{
  "n_layer": 25,
  "d_model": 384,
  "n_head": 4,
  "n_kv_head": 4,
  "head_dim": 96,
  "d_mlp": 1536,
  "vocab_size": 8192,
  "activation": "squared_relu",
  "norm": "rmsnorm",
  "norm_place": "pre",
  "norm_eps": 1e-05,
  "positions": "rope",
  "rope_base": 1240.0,
  "rope_fraction": 0.5,
  "qk_norm": true,
  "attn_scale": 0.151,
  "bias": "all",
  "tie_embeddings": false,
  "parallel_block": false,
  "extras": ["some layers without positions", "local attention windows", "shifted keys", "gated attention", "value embeddings", "hashed n-gram embeddings", "an embedding shortcut", "learned residual scales", "skips across layers", "capped logits"],
  "init": "uniform",
  "init_std_qkv": 0.0238,
  "init_std_o": 0.0,
  "init_std_up": 0.0238,
  "init_std_down": 0.0,
  "optimizer": "adamw",
  "lr": 0.00088,
  "beta1": 0.95,
  "beta2": 0.99,
  "weight_decay": 0.11,
  "lr_head": 0.00306,
  "warmup_steps": 435,
  "schedule": "wsd",
  "decay_fraction": 0.791,
  "decay_shape": "linear",
  "final_lr_fraction": 0.1,
  "batch_tokens": [16384, 32768, 49152],
  "seq_len": 2048,
  "doc_mask": true,
  "train_tokens": 379100000,
  "steps": 12708,
  "dataset": "wikipedia_en"
}
Each number is 500 + 25 x the weight over its row's rms, rounded and kept within 0 to 999. Layers, rows and columns count from 0. Numbers have three digits each. The size before them is the row's rms in percent of the matrix's.

# layer 10 MLP up, 1536x384, rms 0.0782, rows 1126-1151, columns 0-127
106:535505522503510516422544505542475489486496488477506544496479514483511465524453548493493515496488489490512523505478505556490511498518508507518483482533497461501532536479526496482504485570526518501512482494547488521500459509466519493484525484564463499462533492496466448435481489515466503496503489483537569501522489472532505538475512465507450487466483508487507509469492488473473482499533
095:508478560480505491496521502478474515534491493529531512543508493505531468498456536486501476473516531490469465523516530475492490472516536506505509489507488541528502480484518516485464527535467502427503522512551478519535522447507514470540493498501528499477513509467504517506471490541461466486493518512484508514474475495516487531516458474473509516520467494522487454457504492491560491514484
100:534528481499497523484500513533520504490433496508502506459455476497522501531437522489499546451503518507509515525469527502467492500501526498522523470482504490526517499474502518520470497518505554478458506460532510476504485491514488503473495466485496500500526499474551487488472476483462479493508498490454489457488479474514468522495476530485482475495494470499513511494536492466487540520486
096:530493514504467481498487504496470497506503519491530478495523474494481508493512514509509535537522500511536458506529475492531475499518499448457484528529478498546488485505491499522512509515507527549465500537515469533514555497468477516487517482483496487509520502493541526453504471523497524510509497519479474462512492528476472519511490451540518498523490494481525489497480501535486501463453
098:460512493500496473510527541534508511492552520505496478470485515508525461470490538434501519501506503483503534516470516493481481507514473453507503497496489533531526539528503462477515513483525492488497500481519489504484495505487465507494549499516490505528492524518506485475482461509525515477471469448527513468508509482496495546505505534479507471477479505464479488554501520495516477502504
110:473482523521457486455476484476484484490503501520545474514465515498541477526485529491576525464484535486501477516521489540511517479516507471508543487491487473493522522507512527530512484526524515526500508497489477500507496505470469515480539521505515512487476496502510521466537498465495505492519497474559495531498474494544507477482567485546481518480535471493528512549503516501505496517481
109:479521488471474510513517509518503492512469540481483502514492474542478493491511514507519542487526481464498543500517485473496466455500506499498486496497519499513493497471490512536500459545477522489522531481522498518504474478503487503510504500512470503527517469509474544471497513470513494500510445474489515515458489523512463535443472519481525540510488494438522489477523500500507501518462
098:553529495510501517472484508450515491506479480486510501472520531467469525527481511496522568496519501555516518508500554533479521482541509477464496452521515474480500536540537484501532462506480481516501518498485461500563480513532460471528491487552492484438526475503519482437449505535486539483521457476451495494496501495532493497492478521504517517489532534490471489485528460501511499543542
101:542452537523508429463533483498502459471503485496489456512522515533530440460513501476510511523489463467567510505496504553534521506491563459512486515543487517479489543483489442466529547518543490523490505453494505489510503469471461494537484551523503459498488502466502545504478489471521497479504504535515501495552481517514519515485506528502495550524515500489464491505477515466512483480526
100:471536555460505533495509535516463507522516510498492461491468517545503471552501478465482470541511469511513491523521474456473479478527504466528476517484515503503460534504507524511496462489486474497475532527486429469493488480504521509529508527492498515502496463475522515503505443492526472544505510531491549470495487481472493496470501492482526497518473497494510518523501509484510484547490
104:492503482488496506481483515493448502484518538555524469490527485534523513502461443503474494504496475470546525472481538479550468496498496483477554500480503515541499475493493464512519484521507513475518475507484502513493511501478503506533474504562507512470517476533497481502521501488504469506518491490510526494480481478502482502500525559494536513504522526493422456520485494446506497463547
033:462507488473456482472515516523479465519508441533568516524496518507538475491508497473534501486497467487511495477490488530529520486531506499529526472504522493521509500497492480476472498546496492472515490493541523510516503524406448454519533504522489506485506480465499510508474501506474510504488495496511511487458507498520504505476501510482519517501490505480508507489491498451500478531485
044:490508502475491501495499469507477458514447527479514537526507517535538488497505486485513500481537488498504485450558502563496497475527506445501502506526502494508516469498531481525501491538491512477524482510507492535496518476494484479509521515521518503515499468491483520506516521487465506489482474482490534494510495490526496506506505526476505491494508485491484497529519480473517525509439
100:494538499508492551504501493496496490516521492493504539513521520516511499490490529494526525479520510477560484477520502556543513478508499512515532467524485545499487499484444489533510497512496471488524491481478530506504510498517445488524550464479465481484485489480498491501499550502508497538541501493470515470512495490507527499458503511497535506532502470524472508485539521533521484532483
103:515550511508500522493482531506482515491506526482512542524505485513470509553538481497508497474554532506498546490529512492549486511503478527505479490502492474472482513449499499504444507468492495496478526519484474507496517543496484502504523509472500484458481447501543438495474525516529491469524496478496492512552503486521456476517501497474493532513488476488514513478491471522517487528462
120:479475492476504492504507479527512464553515495536533507533484488501520524484507528487521511526533504482500530467477465515498525476495515471520508471503473496465498470505510467502532478527495528492513508470509473529505500542465484473469502558500555492486517454420495520520498491493476528467551486475500550498512536521514451502500508496520496540514532491438451512497538500507507477507473
114:481528499494519481522533506492507489564540532509524487467535527475501499506481479501497521535483498473517522476487529464509517520510482489516520460490527487487526515488527516491497500524523500488476482542495504515528496518490497511483502503498524540494537512491501546536463505481494518528520442456495490515513490528525512478489485495494519511506492491499426492515530500494485535518519
108:470515521478484496529540476442466487497493496525528534479534511495486526495520466529520520476506509524529481535489480498472513503496514481459520488512497508502556515489513528522461499475483509497479459513500481529521518496504462463496552493530501471472533517486497514470535493469510466513473500489507487454537487480523474510505459548479483453478540510505466507514528460506488534514529
099:459508541491488535538529513511529407477481520489479482483456525504498529501446499508528483486497512515521509493509494546483542505522529531476507511544515491494530457513532493515497496471519555492488509509556464513519533532508477502495519508500473489472507430536424501486510481484493521497514498460526487506500497521530450503441501524513480467506488492508514541537527519503501505522522
095:489481499475524540531487532532495425490476480556501540498477499488482445517490508529518520503521454485513494483492535504494468490500502464520538553467498484487496479460533526450487533525468513514489488516534545483471522535477500558579502506516505514498486482508493506493532494522522495472550465534514471501479495517536501502446547485518464482487473469459500499476540508500518512517469
096:505493527507511513467513517518527444488490524521488510549491503493496490520448480461510501522529491542496487507469547492499494458497512492538523510490489489513494559459490503435488491489532539466477506471538483497479500501472474483478494505480515486472536523522523501520549465465500521517488491495484487457470547504513480525461483481469468520509534514479500525481467467536496506491506
097:529467505499510497480512500512506465508539493548527469504497518467497489507479505450534479510470500438519563533463517500550527451517545496545489513517520519476537532445531539510498516524501490471508531501567507476508533516488482479503511509522529472512487502481452531508470499501440536517484455486499506461519453513582506518472495478488482487500507499440465488540471474542522542490516
097:538457565507510469468539492482492503520426492470492476514505540511494465507493470515475528505468522474515534521535481487528483488499509467537483530482524518506488548511462465475529463523512516508514474475491482476457507461507491492491498487553500507510478520475488519500484509476503491501479503450476528488486496464517515527520478475490469531491553484464487515489486514491525463509451
046:488482500493506473501506460495482465509498488520505498492458512536514495517496485466517529515520490485510512501501522527532489511558514504510542503479527519516510486494512503482486449526507509466505515495498479524524528481462473474521537505509533509518501462463488524496537492483455500528493503484476516512511433501523491484475491489521511491479532479472479494481498483471513508517497
039:493497509506480450499515473503501471510508542523517548497498508544513486489462504487510540486528488510531508512501532495529543485503520463532521484541534494498519462519499495485472521506511516499498515491513488544476519503435486480486550482522538451513515444484476497495569480500475498508489494467493498489477490483502470503478521524483491527470515501491493471538507502463504502517487
110:503499475499463452515478482513465511475464461507496493468510506493528545535484452510480518488521529494489509512494478484479540474508542467473498478547541511522539465521526505486475501520509520469491500492511490468491491466504511449472506522500469455496515478503531497436520551494484503516496458527467491486487491484487459554447480540470494465460508551519504505488515512509490486535531
# layer 10 MLP down (transposed), 1536x384, rms 0.0721, rows 1126-1150, columns 0-127
110:457498459525543482483496527454519487477521495500506504502497523452462465502492501505544528518498508463547487475503518495487519497492476472480506483509523511509498492441495460513477502499493505495473572473510507496495477529473457480509466500541525490468486495535508464520488477484450547469446487507498483489484519513489492481479496509543452500501443492502488504519511502518510481502514
098:493508493527516499479504465493522497511475535462495500506494522485534470485467462521516507523489526478479480515497525479488519509493551442513528539504470539501515528523479475474503524466534515476482495506513530524482475537542496507544480495481516466496482505469491559499490490519516531520489497547522531469493559557508494518470505470460477518523516536515516504522486539506541505542511
102:484484544492520500506511550508509498516479506543516513488518517526551505492541482498476512472545543512488477537529535504496528526471529483426519528487511529490481469469473514513503543483535492523482531528507509511464523526534494497491502494492494487457532498518464508472508468480480467507482533466494503480512485513537449547505526461492520494497489480493516500522511524431503525441498
097:515494494468536503512544524525510501480500491485548484466519456536449476483513468512498458481481522474475506514489495489476516524512495521503476541458457484482517514471508482496485485465492520509499539548504506498573535517523455486580467498518458494504527509481519505449505528486530493488506506463494484529486561541475507500511532515517501523479521494472502466510532497531532488495508
098:524502524491511507540477475474447499519500550516484478511500491482473498487480492475545489517478519523512536483511531487449494486504490465503440489544482505480478513488486496469505508476492505483528504484492483490543524489476506475436524535523505495485476492491457530503507502442477561502463504530517509505505491497511534564512511512544499482486475491510481517485509492511532536525527
102:478499510465523553489436505522497459463519476509529479475533515528508513530494489548505521513472510455482476483523499530480515485480531471489465506468505485458555512569518492521501507526506494519507466475492539443499466507484542499485508512495456491508494496500488493476543487517504497513535516492553510557493487464500541484487524447523464524476507481531493512474493486500465495472500
107:519518496519468476476485505504506476494503467494467536511527547468511480506532537516477549478468515473545553465497514440550505504523446511478470488468501478490517523477509531512485498462466487489479507507512490530529470494478506486538480502514509452499452506515536489471533492525497512461525487482543478537518461497467524504513535491493533497459540504497458460502499500504523466470530
100:497506531512498519514480496494513467483535478500500518441507473500511507468491480475488507538507527473485514487470514502473522500530527518506524461480492547525559485519501519518493491475511504519548536467494490485494509489484477506472514447488439513502491519506515515508471489535526508496462477482486485509463500476535538512517506482548536544468544501498529460447523450471520481514480
103:472529495448507502523458491487512479478469470535503481464476530509477510532474521527544505502505522512542479527527504450481472558464489513497483509479520502523525474510481569496472480517467499549492530486545452527496514483504469450489505497474490502533511499512542519482488508509507453524495521504514477503520509510507503473436533510502483486478507503550533506534500503449505500482501
101:517498473500483489501519524510493473430467474508509509506529507480499516483492507530498510495494504508556490499478471459482526524522483471475451491532453506492519512488492521496477505431487494524499512527478466486513505505506479475501519539533460476513475504510546450495498519497491472554508546528533493498514516517514483493536507522522491499532501486514517504468491567528536479465499
103:520500482521510486478474488492561509536482493507454491552530498500533487483459493498501498488546547529470508525485534511534476482499492547478435492540535497528471477472513482525493510484494454497542476523483511503519519465513518497508470504506475523512525505556489508554489520485500475496449521527460492436508456529476519492478525493501499483503477516463489473498493546455492492506471
023:509533502483512464500530506510492526473519500536473525465524526493481503502482483498536530485554468527515477495472486525501514486465526510498477485441537492524520485512502529485510499516496504502493519504493538506505516520539484529561517453480487468492501551493506483494522511520538468463506557519534485491488524509472472422539489504526500479527525493521475457496522469495488524527553
040:515496498482484500506530492496454499455473520517483494492486524479495516492506507564515512479478474504524522484501536506504493470480502492488518472530520500510501501534500479505541472515494479534490477508504467507471504520565504559471510504473502535506480514489495512469481459517523503482495485478466475506493550518477522516546510517466491532492474465494562531543502509542512492514517
101:529465497484513471503517487492527501500487499475489433485484506555479488521469495524449523510497516497482457508509512535552511475473518504487480475511513509466527528519556534506515463533453474502518511500467494531456500534507483518466478522466467504503474501538513503481477519544503522485508521473471507537500489479524531475520478498467527498493476483448501525469541557471524445518501
103:513520481481520475504504482493546493499504481485516527504504512492483528532509465457505508489516516462533500495452498473524471486448499481519497490466467487496481518523539522499529505513502512504487491505499518476516501547486498488481513461488510489471501461492540498510497493547546526470488519530483522517519544468507458534543498466486509499505474469539547447466476503542489447479501
119:481490438472489467512494492488499505498547491499517525469461484518539521493534513479510497527485531503548508460504483512490530452472500518504510448481520498463462488487506475488533431540545486508501501521510451507527520533493504505461485518547540477475505525491503549478483486523526527473498485435458482473494508518514465503511528519554480549507474527452485537485547459496516516463501
111:527476473491463496504498501489462518524491514488497522479507502508537505537487487499448467507483514493489511483475461463487502473508421486504482479514500518535497490502547505506511525518501486566505486545489528501540468458482504522485514465503515461500476552517449518496479482467506487460461462529526457534510492517464501527470533532524507461477494514499501482524513498476453545513499
109:469521483521497512454463474532495514497479486484512508500521532489478495474503542502522531466460539524486445492503512525512480536484507507477537522458475522504479475494478501509467482500518476497469456482523502538482496507548538455495484491498481488475536529525502473489477488484502527495548513484470531450484467477507492479499519484521490529502509477492495468472456501556437516479496
100:468500526515550512494522537499516457485502522496505505502532517499489473475450499518539528499457472453477532477520509479496524535518501487487458472496497493499473499558516484479513490513524535501524472432477490519502525542500524492502459500487473473507480493537495477465502510518505524544475540489549502483485497530462506475456501515492523484521485517502575537503516514463505500524464
096:518492501546519458485512502509538507495536479481491549494492491481536509500545491519493488462514501518448527530512513487521512520503505503478451494488492510473478513532494490523500456437523452515506504511503499543503471504494496489507483521483450468480511522488495503475461463522518551538525558528477501546476550488467525545519510517500525477476515493474534513478532475499458485497518
095:520503476497503458494509509489461508453494501489532494484495488526493517491523491501484520515477491498495523472498504501484532585480512514508534492439490529485533521518494469532492494483461447511523450494475514528532555448515451516552572482509503520516511512516462504479472493470546440458442470501515490523517499471536499504538514517534554488534482513493538493520491480468477492503498
099:488489524484488502519560497515515450537492499523476489504499487545480502508515478512514451493526499511484476485501485525519487532444519536469485538508467516499477527479508493508469500503504517500511493563479492493475541488532502479488484497480464502453464467513539538508498499492489525489452487491473551499526440482490528520495501472554451486513504551490468545516498476524529480503490
101:493459482533498528465470522506504505480504475496489512515487494496491482544502474504452490508466551499524493485559489514504496479457486528524483485495521496486496460509482482472486495499512455493491531486480545497466483486551506523499482544503509491501497559533509474467502504530522498463495452480458500454543485520504513469490504496496495505494461515501506517515473488498485524502511
044:515508505509497474506521565511480499505489513493510462503465477495480426479534460510530512465514522520502499483535489544462493493506417496513484554493488495488503476464519497458461498485512510452493523499465521489485536510488493491475572493512504515494480489527495476478490504487492505496462487495461494503546516484467482482493499511544438510520506466472490513529530550495485506521449
033:475514507525500494501516504530497491460526546484521517491502506471498480499497502505508495446515491475497531488505540529494487500472527528469456531478483492483514542448516456493554495483497486446429452523450496433505473484502513499552516529510510459489483488502490555530530480494546472497493479492518530510507505462504504515520498512504521468493509502524481502496491488446538539523495